Part of a small language model's weights.
Architecture: LayerNorm before each block, rotary positions, no biases in attention or MLP, untied embeddings.
Training: a variant of SOAP for these matrices, 147M tokens.
Each number is 128 + 32 x the weight over its row's rms, rounded and kept within 0 to 255. Layers, rows and columns count from 0. Numbers have three digits each. The size before them is the row's rms in percent of the matrix's.

# up: layer 4 MLP up, 192x96, rms 0.176, rows 128-191, columns 0-95
# down: layer 4 MLP down (transposed), 192x96, rms 0.175, rows 128-191, columns 0-95
up128 108:181149087033125127174105077153154090143128106146081115168108156151113160198165087118128127114125093066119101150137094105096136136141166151143102105116122110141167088116133114115117140164107047101116077130184122089134096150174186137103078087119150211137112143139148172148124177129151128140
down128 108:136178127163065145186169166061112157123089147141116188170116124127137102109080092112150064122129174196101162090128128133106164130147167143085106096123146110148107153163117202130124097133055189106142097153093120150072113109149111159129181148090102116116100104137072109165106130152146095104
up129 091:130073095108157051118089107103077122123144085138153119178122183124101123101178127102063139112106160146119095117184139118132159204137140115128153106144154103103146109081171149113161123160156134129152145134123102110131124105063138150164098137112065127146165134158060206140211156154172145155
down129 101:174063077116160128121116130121078104157152128109077101102125092108122146121073073104180105162155123157109118131129112098175146110111151098142131122109124087140135140116132128144118156123130129158169068125140133189165159130106111090060165113128144131099165179215099127146197209172088197130
up130 098:190109131144117102153094105103099143107152145152142144076112095139170126106022127161138169170086120122113111174135107077124153118145170133107138110162111160093109117092156105061145171172157131100094158123155089175142050118103160126176101133088127172195144159129126140135185169119130103072
down130 102:164124129117082159159067122169143110143136071135099084140102066141077156153172188143081165115174094141136154130112203129092130132107164174096124181068143158139140125106101069117126141110159142168117124124217125088148147162109121064127128156193146091133124129118111084093108144148093101148
up131 097:060127193077122104132089170140151124140115124079143154155145061142140128121164041158094084084147111122103137172108130112100085157140115120184132175153131142194177135097098130128108095074146120145158106089169178082140172104085130112155132069128079118152157147160108161177148138131134173135
down131 103:174122118131123133149190116114081116136094184131120110089122136143132063106126121141179174136120144118102150101151110100114131097145189106135106135154178137126138143090108130126174159125140174080168121170149142080085085138163112202122133243137144088092128133069111107104099184073136162078
up132 097:115122122115103095180098124096105132170108084137098132135114121120208201108124138136127132137091126163111093099115144114122174116143121129128155114207111148157116146139124153156069178142131115105135151074098064150145138052152123115212153105145172061120132173121153168203164102152151076105
down132 098:133115132187172120124184151128090161163117110115187133077103177088047077135137101138109115052112145151147131146143169129095123082107118094119116147127157131086190091157145181152116164096093170166129096143119184136048125176158127105104136146124114172120112090108143083108185142103162138164
up133 088:208134114109142152123211111117098194130120135138142112169132158129152107140150099100128154124123063096120101121171178115108142193175150197116088101141143110150146144190112133104121114133157098079078129061160178154090148140149129141163090066088115136144147131079090179099154143161150087141
down133 085:178135151161085112146138122113142128109074144126130100095110138145180143123114136123137131158130126192157193173093141121179157167113153200116193129139167172177090112168089127181102130097081131151161102132116127111098167158127078111072136102137151115134093152145151129159119220096195167180
up134 104:176098117121134117140098110121139149130159151164095166147178190119197101188162133098124202123086136098095119177109064174147127126143101169098046150155113135104128165139033176100104123142129129123144092090083113100156136088124125139115082115165165160161111143091099139137167102174114147119
down134 103:085161153101195120072093089148112103123165105147183108135056125194108119099108152160138110165082092114150118181106127094156121117165133112043118100179107114145151132120133075168076126094210119112139146150176143103126150134110134097143083102171122103055139132123141143149106099070151122137
up135 102:078150113181141130149125095151087132132162106114097177142093164110116134070094136151155124118130165088157085139167127157157074205164109155171139131148155075178151090179102180081093110107168092166126113106101145160179088135125106105155159179171106180110115119140106150103151159132129042133
down135 105:148140125107155140122167115103147141099118053060144128094136144136134132173199092137159109205146080209085205141177151178190147121139113123097067139080162131100132167104119176140119143130168077084129135079133097128150132112144152131144111131071103117135115098083122133124163127090163096124
up136 103:142187168126142213135127100157164106118136136134125193137177121137188107095154133096170131096127148176099129147140179137103113069093114173082148160143131152083133139123089160146138116153153098059083115170145134059185138164151093136147111097130101100108134125102147107165130094089076196176
down136 102:136134124177142129097173142131094143123135090188135137197119095072081081132171068151140097202092133133118119163157118176146150146123151094120117148126175078152067150141155118124143128156127105100154216123132182123062119138150115168095092120132159145124144093134096085134081126090137043119
up137 102:138087135062149115113141126142149095100147104089092146096120130173111155146136123092141090124104108096092109105065165187141139158132160160120118035115104140139111099128118070119162144103094140080128162127109142193149132143162056201170135043151141171146130162046141086129131142127120101119
down137 099:128089143110097144176118130211143112179177128186132099138091120172065112115106155154175157140194096111068120094188119146151102104122107104172155121130131178150112117086135166121097114125129118168132155129076084082118152166211101070142097148122129125190148162139115107134125100146185151118
up138 093:162076163168119047139148150108145118171133122166100114119135083150112152152062170093136163110077097174126089158108136151190108150138148149153133085123152082116092187167173143090110153105092093164126128111120115100189157123065150143140166135102088179160097114095079148158147091104075126164
down138 092:104162064124132124105123155125098113134068107085101157134116147124180103109134085112106109155126163116124155123204079097129141179168124108116186117112101137135193074058108095153120078189097144074128122128147169164079145111143133148102074097108115085124178213122163157105132107124160164130
up139 098:119132100096123169150110132091162125144135138161118185117113136173139140103116165215116125160122175072148127152140103066127098063108140125102116117119117164069120139072154166104061126119151147096068104079138110120169190173062137157146162071125157086142141102138105106125098081134084184135
down139 091:148072110109098127063123130186139095116118135093142110173133144064164154139154117000128148109147075139083181061159133144171127143121131101148106132143138058145160128120092089135148128160101136155161105112129116113083059136155077077102068153134143150144142159151117141106150131135134106131
up140 094:117155068138141105142175101097119143119127161113106151157113078080138134171138117120113114139230134124121095108120151099094176137169196160087128082145128201149123094153131176105116156084109160124113175108163079118061157107123100171135100187114110118190144146106136134074164078153121135080
down140 102:072174126169114157124151160135122142062141106186108126112099149179144143175168138103132150157107170151133170120107121130121069142131133110132112089141161149109125155124105124091149084149112082130154112047136127231093115101108167070122194134175128216104131116104135133177105081143119161146
up141 099:142179116073112113123156125146160101099151143150108100119119098132090092119133102144168159090148162097046098127114166135095157134152164082188145045135128115058152083114090123202109082105145151133122139106184105163123125173126161142076094107105115175143129113153131214122086133159145106168
down141 091:117088149156151120130119152113141093161121140127166196141158117112064161132129142114125071166099094191174138170068152062136111055123082194093098165111110166180140133117111077071133119135100106148147133121125146172132107174097087151142105166157151115161142143103144050131169092083125146148
up142 102:084110112175218114104113149125153075145110159097114175100136112118190113127145067122146088155132149118161115097118141099130069157154148161133130137132106117142120106096146175132073097074101158130102100114187130134184148081168087129148177151105145108140141112076152156082162161084091082209
down142 099:155149150113132192144101127131140003088127056093144106122114133093129107127086097102121116179100133117079136099138111131134114169034085102087146112110129162131132124141137107138123061103149076142087094143106091110097142121133157122133160096145123099121153174110172108105067154128108061170
up143 097:107183135205098121132111105157085187065162126088136147184113103067190129124160147095140115132072077134069138164131149113150154130127124128129110122133182155125147131092163156108138110088076082090094164134181113112164127154137159119138117122079151161174081086155098093119169200138124164124
down143 096:115108188068146127137145134169137106140150163162202123097183107188152145086119147126118106167089176128150132164145109179159123085158189133127153128140102115082181097110093157194175081112162119148122090095125147180134127139132082112161127161175130065171179126139154101127150106140067102154
up144 111:205130167131145102123130087056138119158105129088174148111133091094165054129116174137222122155137085134096071104123086096151167149179132160120127118131130150102154123129155128135125115145126136086120122155123131103133057174125124107084087090117162107136150143081156119149183089217170147110
down144 106:139133144185166083145147090140179187130137116097126161126167122042089171165125107089086154144130093154155194156137136177072183129140114146114152146137138094097145159119131099145158138101150102169142099086164186124124157117166118235132135119176105173125140139105077087138125119093112136165
up145 088:140132115171113103155155164073094126087155088106140166119150124153162092160160127133153110105140087108121060231169105140121138093093124163140129081194147105185083141121107091122188119137112115113159130178093086150078097115133124167128114131187168137152097203140132133143135165094167172097
down145 091:121124104144169185106102093091117160181090100170103095130110101150128173080092126118127124175113187146102125110127134133097111192142116118157068163084059092049092180128169158157092136121139114153096070159141139123061113081108154060135098145101143155161148116166136136090128167151155120113
up146 096:133096149112133134170095158177156099048116154104091125164126112074105128140146115136143119050113093115116102133147163166108129151106102133143140160116166092160108085145085157116166125126121114137148177223116145179081157098165112162125134077096048085143103096197105126186113138093136085126
down146 094:106141155142093113125151064118139127163163099168097132143158136115105155097127162149096127111107121198066155174080161123115088110131144118105139130181094162111140174127145111103077174149143195106103091044121126100099110124088133098100119108177092131103187137078126168103108064071106189104
up147 098:174119105136133132093091081092097061117069107129147138132145095095136155202126138123150140202111159083144110095121131193133091129110102123087166161137164072138124156096139163147124075163123108153097116184163129120165166147100121134172107180067109132144110164150145168136133110164075215127
down147 099:117135104143137106160158120134177097150101084130132111166128114108153089104118139140144195160125139136149083125141222118129163134131151127235135152065079146114196161162147140148135149125087189146167112083114104133109103132195110087114140139178164170146134141138175118173166145060150119148
up148 101:155156160101144103118112136168121117114157094048124132210158175165163120106058183141132133081111102126120156160091129168132203158167086141174079100130116132109117202113100109160120150137147174128100107060166087176114127125146093104111131189161127132193109140136134119143129147112108082112
down148 107:188140125156094137163146099152175094148164068165194160195152084164080163132141090142111143168110129070170118148136111119133104095112100163138167135124124115107091126161110124166158080169133088145090090192140106043116174132139145148157126115112074123103169156188106120113128107151131094074
up149 098:088157131059119090091211102145109128124101134094138138107109106142123160126154121162117124130088141129000114131157044156131101139163109167107113119131138144109200128101139158134111071121130150175126147124137149165125115073127139136109153125078053141154111122168089157181143128150104099138
down149 099:084151092117131142128112122163117117182130111129109144072121151187141078123152072147098077129125102123125129095195146139170176122116159086114173135157102152166111102121129210068152162046098170094123172150116091072132150111066110116141142176172186148144111103151105138105061125122124133128
up150 107:112152144133131078138187107066204108157061118122111114160093164127110160052073142126100146137138133140100127083122098033158160098183116173150109098068126108120140089179134183123106128119142177161131125147145135138172135155174128141129110102093154112164131123090194124131170117112144109081
down150 109:172152180139099115127116158170141147088196110158144088139166083107194122087152124119185142156206125069088103092145128166155133109135138113178090171190156137146132131103140142153198143089156110138157059126155132046127150111126144108132123126141088140110110094127098096160100187163146117108
up151 088:169140149119171119129210134076060125112086160149142107116103074100141073127172124139199135186162114115153081144122127088117058086119073138190141146134124077130112113139117085126122166126147053111108093169120145124127114127105174122152116130061109129108110138174123165080154111073124134094
down151 089:156180160096168162107144140092126138143129123110144147131130168179133091126113145158120178142106152116095147111168080133095103122091104126159130055118095120110156159177095100167213152093092074208061172112151108078186113137149165118161099149115150076150144153127173156102125134067162132119
up152 105:144120153188130127108118120071120197128124141135188155154134084051161102114173128100151121118119122126100132140107118130146173153136117100175138134109207144124175082064138098132133172105155167139101161127124062115167087127128161101144107089057121132116133107074160201103076092142150158079
down152 107:162154112093130102154160158103140087158108106142138152113144209185043094125131125108090148064156109117135128131122089079157052141181153121135138142078130079151136141170108129144122174137108080162164101128103112148126163193124128147076086070153086044145122126149131133110095154169121109137
up153 102:101125154103176138232082140134179136134214081142097125116122119102127109194145168150156095035105094122160112142111121116144164144180137124105116137108092077132147084120138108125100166112081093114091126123145105169131090116168096154174144128138125113065102064145089134130124166116133177144
down153 116:105106165135092110085081119110130094194118156140146164081065078107054086096135158122093148214119094119160144137130208120083096142127117080137148121157133122147096138112134091113130109097130115142138112133135120133116189091063151121164150153123164202150145139113136176160114152184146116064
up154 096:158105147193108203095155121055055053136130136120103106106104113132166151148174102135092157131137129129122150170101143138098048105135163108183142152132146174079165119149114112096135150146143130099139121132101061147113127150143106164115113139162176120129078159121082070147167074152137064148
down154 098:115128139114140094097109154189086151156140104174129099079131146170165147119148134149212109130055153150138103119138190126163106134114073171123090091126151197154105147186141124126112117112098137141153017152160146107118128109071140146140113160077083113119169133171152123175124143104137131071
up155 099:108115134118119108091180156149160116179155117205153085165117084150145126119105117095105155114172155098184115131128135157103161106109089163154144111158120113158099115189173147118151154123116151093101109095123110095133114103200076101157101130105047144162152117063156154066152140153082095210
down155 098:087074091144153144135080095158152183143127163072075114152135070049126149138150185136192131142129110149151117133111144092188091133148152099107167137095117152157146133089084096126105152124103091129152143148138175116124147130099110152120111096126171134111133097138088085165109109113167166006
up156 100:114096195109132159139171183128133149121126148092075194109157166125147146120103108107146080133114125110148132153160133067138115177108072133143170128104170068079093122099119122110091129040141088133193092103119134133118153155128144152078106111180109184120163209154145091108102109149179126126
down156 094:156114110156135154135171166125178049138125145111139111148126151179078122136127149104126148135123151134114179090118119170148146200167109135117147139119162142174135124174116106097128141141143111183099136065130159113150094111114177101131082134051072125150083149155179117117070136152034192077
up157 100:144144158119140082078073163173108206128085091110114098178078083170127164151107123089105106173069126091155076126136153115143141152151143116067134116086135155116125170098103173140168071101144121144075116149105149121182141067134122171109174143089125145139152117142121153109142052088115121174
down157 104:152106094133068108108124102088129069132164197176115160121145133112136158138166092106155139071112114105144085122117115190092118163072085106207137114114074131121140080147149075169154162123117120147136120114134134112120128171106108089145111094105156105118097102122161103205126067144192177189
up158 095:071114121131095168090121114115128119145179144121166171153081146083083046144094158083105150173165106133101131130171097118134143140151123127210085083139156089148076112132152188156142114124145102105099159144125150149099087124133121129138143178175128135124207149084089084102087165166189101152
down158 107:129109146141121132158099153142154118161135121137139134089094136134163221166214173133117102105088116089111128135097151092141187078081109102116179160126158133129138121145137111106122114043115167129105108159177145068084123161135168069158136131067115137122125096129039133131118079127108075146
up159 102:087143136061136113109180125135179095113153153167069127107129171057148132113106143126138103142106134117084099172176154167134135174121140097098149132093152091132142092083113186130182121112228121126125115152128124096133144175113052095123097124189126131151137155139095175116094156122119203170
down159 101:186054131189153114119116110147135145118136136148138148097131061123125134080099104199091095149133153129124108110134131071176142066112118154106136094136064138165092139138121055108058150135101139148107100139130104139112164080058141172129135107073127068133104134110152089154101114168120140054
up160 097:074154106090151109120164072118137105146146149121145146165083109098153132148081096124148131126097081197098072082160107150138091113135095098160140097083157123107115140115051210142099107120134143174153103134125067175144105177158120068124209142116104105156139094134145133117177117110186091109
down160 097:121069170134118155104136183066080192140082130181106126070163134132081173052133108114104080132159135119165121097117177145196161071129171141097177142161124095169113100099141085155146095157119160128122086138133066160124171146072141122111111119121150085118160113103128119129166105162118148101
up161 098:106158052153093125183073135126081083152169113086131070085166127127131122149146139172156188146109116058173138152098149191131115151105110102113143156155129128102162154129156203155146119133164150101083139174135163125104135066114086147156133117124126082172121125122163089147122087127114203086
down161 099:115145181093143104122146122209145135151115136146144118147075122128147152120120087175138122085204166103118167086057115093179128105151140155139112102096105151132131078158154145116144166101076123079143147086153186155118119125102185075135108099133056154156193099091154141139176170156120081121
up162 097:089114156144116101176104148070072113164123133141105189124123170119149145145159178149092189101184166128130113150168114100196082110156173163160080109146151089145134122098119097168119132157134091126132127115097046131078118173138149144069104149045105143119096115100143149076145082116140144090
down162 102:104174100116145153136154100132134093141155107105108093168109088089124176126130119123106053128090164129126101129121142213107089118126158126088140133142117198096181112137155122141126156166091119160124179186096124124132073148163142108135155185193199147124099156141142114164045174169162146163
up163 109:188169152109123143141173134075145113110165153165052075106087152131125121087050135132140118085161088111182106102103155143126115148167130151164113193139103097109122098129146154136187142162104124096111169106111196099147133146143087113168136168162085150100070119155162159126159173147078148172
down163 106:131129137151087151076126107156103159110114150090148123144141158110128167196160124070161084173133158129153084161119116062090144158081151121161057114090136155100142125144105191141123151128148144201095105102087102098110129128140181170092108113043154110084141142126085145193102110109166088117
up164 102:125107110174139146113100119111152133128091125181126200138088126106127122160092105118104155134152096113139019115124142167214188124144106152196119083084112166153160147172148128148127164075138147062135103155118153090122103140138149121147067154086110087146093170118173151151106141128064120146
down164 111:146114164141093125140100122083156078110109118106112142171118171171056085073215163130115129093151145155125095173179087074173101117172133115111113167144133080099157159143114206153202113123128125183137093164105089132131105162108078123118137082153139098080101127095165127112116168120122133140
up165 093:125120183134095123146166117105093118182168145113176114089101161094159134121131153124147135168056135093095116067109146085123118069165136095106126074143105162083153115139171171216154089129108175117150109126106119137175118110139087132071076136120129163077124104182138142148095097111193153079
down165 099:152138084080214089146108111157136087105176132096113159098150125159114090175181115102095058117143139122131115113084137117114102198120145080139121051150186144115116112120165086101121146150120134132118200132119149136140121101088109112141138108145133159090136133030134072136106174104098073148
up166 101:119139144105051149188153136128109128166095146124126115150145031112133162132140135076152120105183140184121098123089114131117204124119134165109140056123114153147152082154098116118129164158147118129174176149139087077133133062177094134109104137104154151139165118166146112200123143205083121122
down166 095:153097160110171140119133139102211145112148136134158094141113085148174094164131109092062166171139120124139180110107131092158126161109139088165163145190139135089150151120126118148064084112123141115140130039142106117102075112145177135053192127144150071140125177109132106143198112115149132171
up167 097:099167158141153087172132144177116118111144129163098158127162155115115163171210136107128068145127174162115118108110113087076176154182137074096112078169225090140095178121125106093124184109145112114083169118162154129124134144106201149110081134166113120111140100111121179129178111146126141126
down167 096:124152068140127147146159118056083138121190155118148152135160110123119159071091074122154155129140182103145114123156150091129090142118112121113088085128169120123136183114142184156102103235099164163153106140131104093149133089098143184151094104099133126097074133159127136120109067146146040125
up168 094:084120109089133192045083145071168112157138146163063151090102094130063135148146177141059088121185162143148119141083134083113161093122100108090126143160112120155093132091134189093075109176140136157095159127142137119098155104123111120141082190127150086104114167113106142134145100085116154115
down168 094:161097176155116071157106100195065088101108137076107107092151141174176155186099122133123135114092104163135134118143138122209128125098134115136103198099133096116096135158135108115140109120071120124188046075091086132165134117150093139151117102144166088138188178107176126123121153123158100139
up169 103:086145144129105153101096114131170084118108093143152136109112171143121128125091113174109131184136137137098113129145112103116111120159156152170135190116107052159163154111129145143184139076169083148057088149157116104140129153081063107122119163094083100115044181142087091199128101075093159139
down169 103:183145127109145143152113137109079134091134147071099157123086100121091137108143126094117140110144129088149165161138137150108148210119080096094050073105159106137123113172176142155154178152148150153215149083169153138156107154103151160068112122117122090160186098107076141105066104141122123173
up170 101:145173214122113122117126124091185138120169096193165109127123162136144125101167126129187113158106089111142105092093132142121112116098134193127212163125140125118132153159158152138114107169070084117126139154070133170171039159061125176148127148095125084147155164100142126130132100100184131142
down170 095:124107147177148164158107154109139131088139096136094137126127101098118109116115149179155184081166152097140123117134148111104096145085182051129173081131022140164161124150123144127103173103124166129123199135143127078036142126143149096151123169160111137122133118130154127145111066185090144070
up171 099:108151104212105127119150157119159141137091112127136132131080156156197122132118192141123103137140123141073089129106107140054154151164115167144060091130135141127132161205146106122120161146154196100119191113083110098117164180158067137131105173107131154141092155090135059059129130118115137121
down171 099:125089106111141166173131080155198073155101145102090073182114109138083121096147070079128135151098139143160048167152125131150124077108125136100132159154097139135098128186121071153157087114067083128131160153137125045157141153135151108116116082126098144120162134087122163145164191150141164115
up172 100:105143109115054165121167104083129098106126096202069155060149113090192085089117137130144080082092143127106174113152112112166156171131116136161144144125089087132176106142145113074100144101149169140078075156134133110108164108159073162181192123165111129096137166133108161138116096152097128152
down172 092:142114087109070127140141136144092135169112148126146095162092087148018158123158105180079170167155119096144059117087141106101080075134120147140173144111090180139149116120124154183150105106142049114138184121141145176155122104052146151083089161114123138121129114118160125135104108095150164143
up173 089:116151077120077140163155137135145131176101094103107170159066121110174155124115141093109058098127127130129112148170086174131190116143136112160116105066198144059118185129109114155118043084170157101123144094131115143163108086169145075122192105078153163159145151133136133108133124086147127111
down173 097:097129190154161081159085180141117122091193165164150142090135162155115111093137205147173160153100118142114139116070187067118090135142109136119093123202080143186116059133147142125136180139135098126144107128120143133113076155147137169134073136156131056132103127142152182136108130127172117108
up174 104:143155140151113115141168152174102097165122090182168123164136145099160138052062176115163107078098162182068088114121098131118137169152107072102111088133160128191085074113130152118092147099107145067179122172082108105118148082125173125169153161152132131127126092130141112119129106132204117140
down174 108:158065145124171188125169088131093170079128124099166133112123113086097162130126092087112139093142088072090144181142166128179095174126081127106135153070108133164153146095106122159123176167101061164061134120155106175130091130113129078135182109149135136114142105077076177141152163109145156147
up175 108:133079128172175131125133111142089096085162158121101145165150138177146113078110114067187047106119072102139152137139139142144175099148167105168111129135099119106179159125168139098075089180146157120103128112170133173126119160160113141068144190135197128180129177137161106088139074158146137124
down175 116:141094136154149066146097116130119083133157142096185092159121131133038130163115155110130138195118121119142149122112135105128160097166111121132110132182167169110060116119153162139092056178119159173198127120132142144134111104110106147061096053153127138072089090090150154179118166118150095103
up176 114:133165151133163141138115121136125151094187142165037114101148097115185094139167119153125093103112107133140143185107139182128125106100128101084158165186085160087137044077177123096122140165181128070137150182146150096125147119147160145155133154121073139164158074070129101123178118097136139154
down176 104:134090126148110121128164119107157120091093058071112088210177125133113116107088102132136158155132132143111104101198137099105121081157193109118132092096172080203157151161118157187095094108179152120101123128143107058117146108111075121139123090079107152110143160157157168094081137137113170130
up177 104:146163132137166148142166123178087115112125133065107137065099106125106125088128130143166134115176114151136105084121127128120177137171125131145109125125095094125216150073192088092093132166106084185134130106199091216109131129119132110143113134112146142112142158053162168121174060122157122161
down177 107:131116159154036089145167197105130123113138109131112083194139094148143116121134110122108153202084171149133167087207115143116146120093192111178127141116097145138077095089137127102191142105114153050112177146102138152108101125145051142122118155176141122125112154144135111155087146157123120110
up178 101:129116070122064196166158143141140108160121134105046111130137118059129126129145128134197109174112140075107120121080072154167123137168146136117193090178076169148093072101085132098140122162154143084167105071116114143137169101091121150095159143155130136114163191136102143138100108115159160131
down178 098:144155176154146119110133134119133128137118097163087088153158096186194170115123124150061165087082108156150118111148152128087117141074159172108123154105178076121147119183131108180075131145071105111067132107124136122094174175170131101095089107160084165069127087158148104162140167087091096141
up179 095:146136143042108202056102102125145122124120161139155112088183074071134118144103079098126117133090072080150111101163139169125148179164114134080101171117081069133133123128145191116149197128074139150107153125098118137150097121140138165068130124130166131166145157083118146139139114156183108130
down179 097:046124086128168121130160107158096152186168106131114137146075169095129124130126094144132129076109155202140072115116233072141125094133132134137154097156180168113124152113080114146104073158136123096129122134119121111088152057117153091152164101132126133089100101164103155082132184093104150101
up180 088:106124131163180130137075147151148155069062159046143174123110126094115112074158095085208091131114148042131118098090119101126179163138165139164153154151142088169141102156145129106123104081163101144111158107139205125109170096103098126172133108134137081129114142188126113136113154103110152123
down180 093:158099124106102119112118124098160124173138134178055088159164113157139177123117142144106108115124139179122098099134183144163133117115170138098159123129101126130087161110132094077111114172030161143070105184129050122095122049102122083179126123179150131113124067098150147124082163094123137095
up181 106:116141148143091191197074096151143150111165144138101179133094091126177103137135106138144056061088120183120104147128139109121076174161075091141130151167161111128081143080140115081107173117114140154112150151173085129155173140133124173106165149151111088187085131178131100103159138135174144082
down181 101:139185175150140133098092141113151161067141105144133130166111078112138095128108153149135144170140117092150124153127153181154110080147147132116120146124124147102155123093148100102128110000127088076173105104134134147051093119160111123143140031125138113149086106113120122192050142140122146144
up182 112:130162159113154120178123183141133121056177081121100152120144138061128113157138156140137136094154123175070122136126130112075100138161088164161106190156065097145135153129150143157105119165147097143145137122178087072062118121070161151143122124124132119180114108081113136179113166205193104126
down182 111:125139047128117159092109144114143131171120158167146139138101161165151133123102155091095111123153188109075179053100138192173164077139124152152145119078111129080137135142161119116183152141171131167142111136106098101191111165166167101154110132138083185107104117175152197103183113104152161139
up183 103:151162177090071108144137172089159128144143134066108119162105090072171144119117079137112134159124061115167106135148073112132119160097084137127153136107094160183161121167146105107102118101156211093186126153112153101145152139129060172095131070087099099176129145142197100134153142118148152108
down183 102:127106144145176100121133144178115146102060115122140144118145103149085113140156136118071134115098202166090134144161142187147123121134132127072110136119210073099111103121100054151140159176162133138097110124156103166136140165131080158134106091132084115099130115086023125066127132079093158144
up184 098:103142136130062090152140148130156037091111112124093166129121115156167157158138172098095168124177159192147095119162163111090155158122152129161104139128095096096166098123109178073129155147126121107134195116145096125159143086168144137040134087159143145124162133079139113100093057159176152111
down184 102:169125127148176137160077103110168128107098126150100125151136174150117090129186127119162134084085094118123157151084062101118163095145084118148152095104104178116115151070090108114079123091153154152097117094142169126065132152104160082197072179093134122122101094105179162155159117104046149130
up185 099:105122134093162112130097191117192158148132147152095133099088133105109135154138145155031171134086107085194109159132181148121091078139115189185105138139142122149148131107091154073147090154140092177157156172167074136136119141153151089165111119116111087194085159141133147159087134098174116139
down185 091:149119132146078200118189113155130136104143136021135160164107147114065195127143138067162138147124171164107171160190146157175137121129147133130123108114156170127069102145152129120125113109144158135095118080089099132116118110070157104103169117167128193087142077149126092140100151128079121166
up186 096:129133154103150127183106107127096107192149128167148128155131122129112113108076102075089112100188177095159165120163174135145100148152114139096088115093124080103138122133172127106204125112156156092104122118084122102115157146132125089189164150143091136112220102157192165085141150118113056186
down186 095:104125078149071160077155146077136188068128102134129116112153104105129106083135133171109107176065117189158144120128071140126170118141143147170205175151150125173115130103080186131102089077113090155140146116111117180154112102151149172057098116129140163130133104099119103169123096134105150071
up187 095:070168085126099122120117155157133137158109100138130114162091106163096128136159127128122104129169145068128178139070084217188125166119097168076188093145130163121120132095201126137067164119152157096163114143155181070148146097083158113133148069082127105148149120100138119117114145078089122149
down187 093:174160149148162149106112143093124113153190172107159154061152141164156138100113151182181081162070122113152153160118186104193160098143138091135132166136134159161054129154107142133161121153117087119100139096132145188132117164188080161131145143144145099082106165129145103062201102119141130137
up188 097:094166145135144088096138135129170090162153079168081115133110120165122101136113110083184171142158149128114083161100087056053134137137140128088129145145132151152140158114143176098145140154124173070122140123096062173112106135149146167118094154153031151077134093162158138118071142078138177118
down188 098:068098126180108131137101194160171163107120134132154094100146136143105099118125123103057106156081103130167180146141136124177116087110141143147173053110126082125145121119147105142104124102079114195146124157083157113127090120169131112131196106116146037169136125097116109107144166135042144171
up189 099:184095108111153103100105140129094095088142177185120140103140171122119080105162092145088098128183110130084128131084157114185094195180124125132171120168125126084091147101152137091082168110161172115152156117108127156146116099102140135182101043184066097144123087098135129147174097112082126138
down189 102:125152164153085130159154146075156158176149112098171094127159164137184210138101097133148140136094133113139098127145108114131194138130106147147170127089181109124113083173116072155198146189158108134125107110123111123110101115197080115059121147099078125184075109132124133182164121133137185127
up190 103:142110103142202051106127092108094168153108115133105065146096130084161090130162106142109161150145116151077073112117151133165128158142139102142148144100156117086110111109069127088090090133188189108157127105145116113171126130192139145117138107154165182163137049157134157108185083160073152138
down190 097:125169124084085151192101138174157134111130168065166122078162133207139170100084130149162143165098131161155183134098170097157145103094124099125150127190058106160131125117157207139170131135155135140092119087096130124071104081063151097100094128108109123137159141098170132112115129161124091134
up191 104:172128098167111112102122111144178127102134151142116154121140052112136187150133133134116118162113143185072114119087166154123155099156089137163144148187118113076138124066165148147119129103155087135087138096122141060130174068200168155154048074110111127117134102130120151154122089132176200148
down191 102:147115143115072105187160099124073093165164154141122104121147184156106105115113185155118161085120068108101173162147073120118102150104166104104127146097132133146119150179099131159067064142091131121150047156138133139117105147128096147113160149105103155105089175197180099117138104113126041138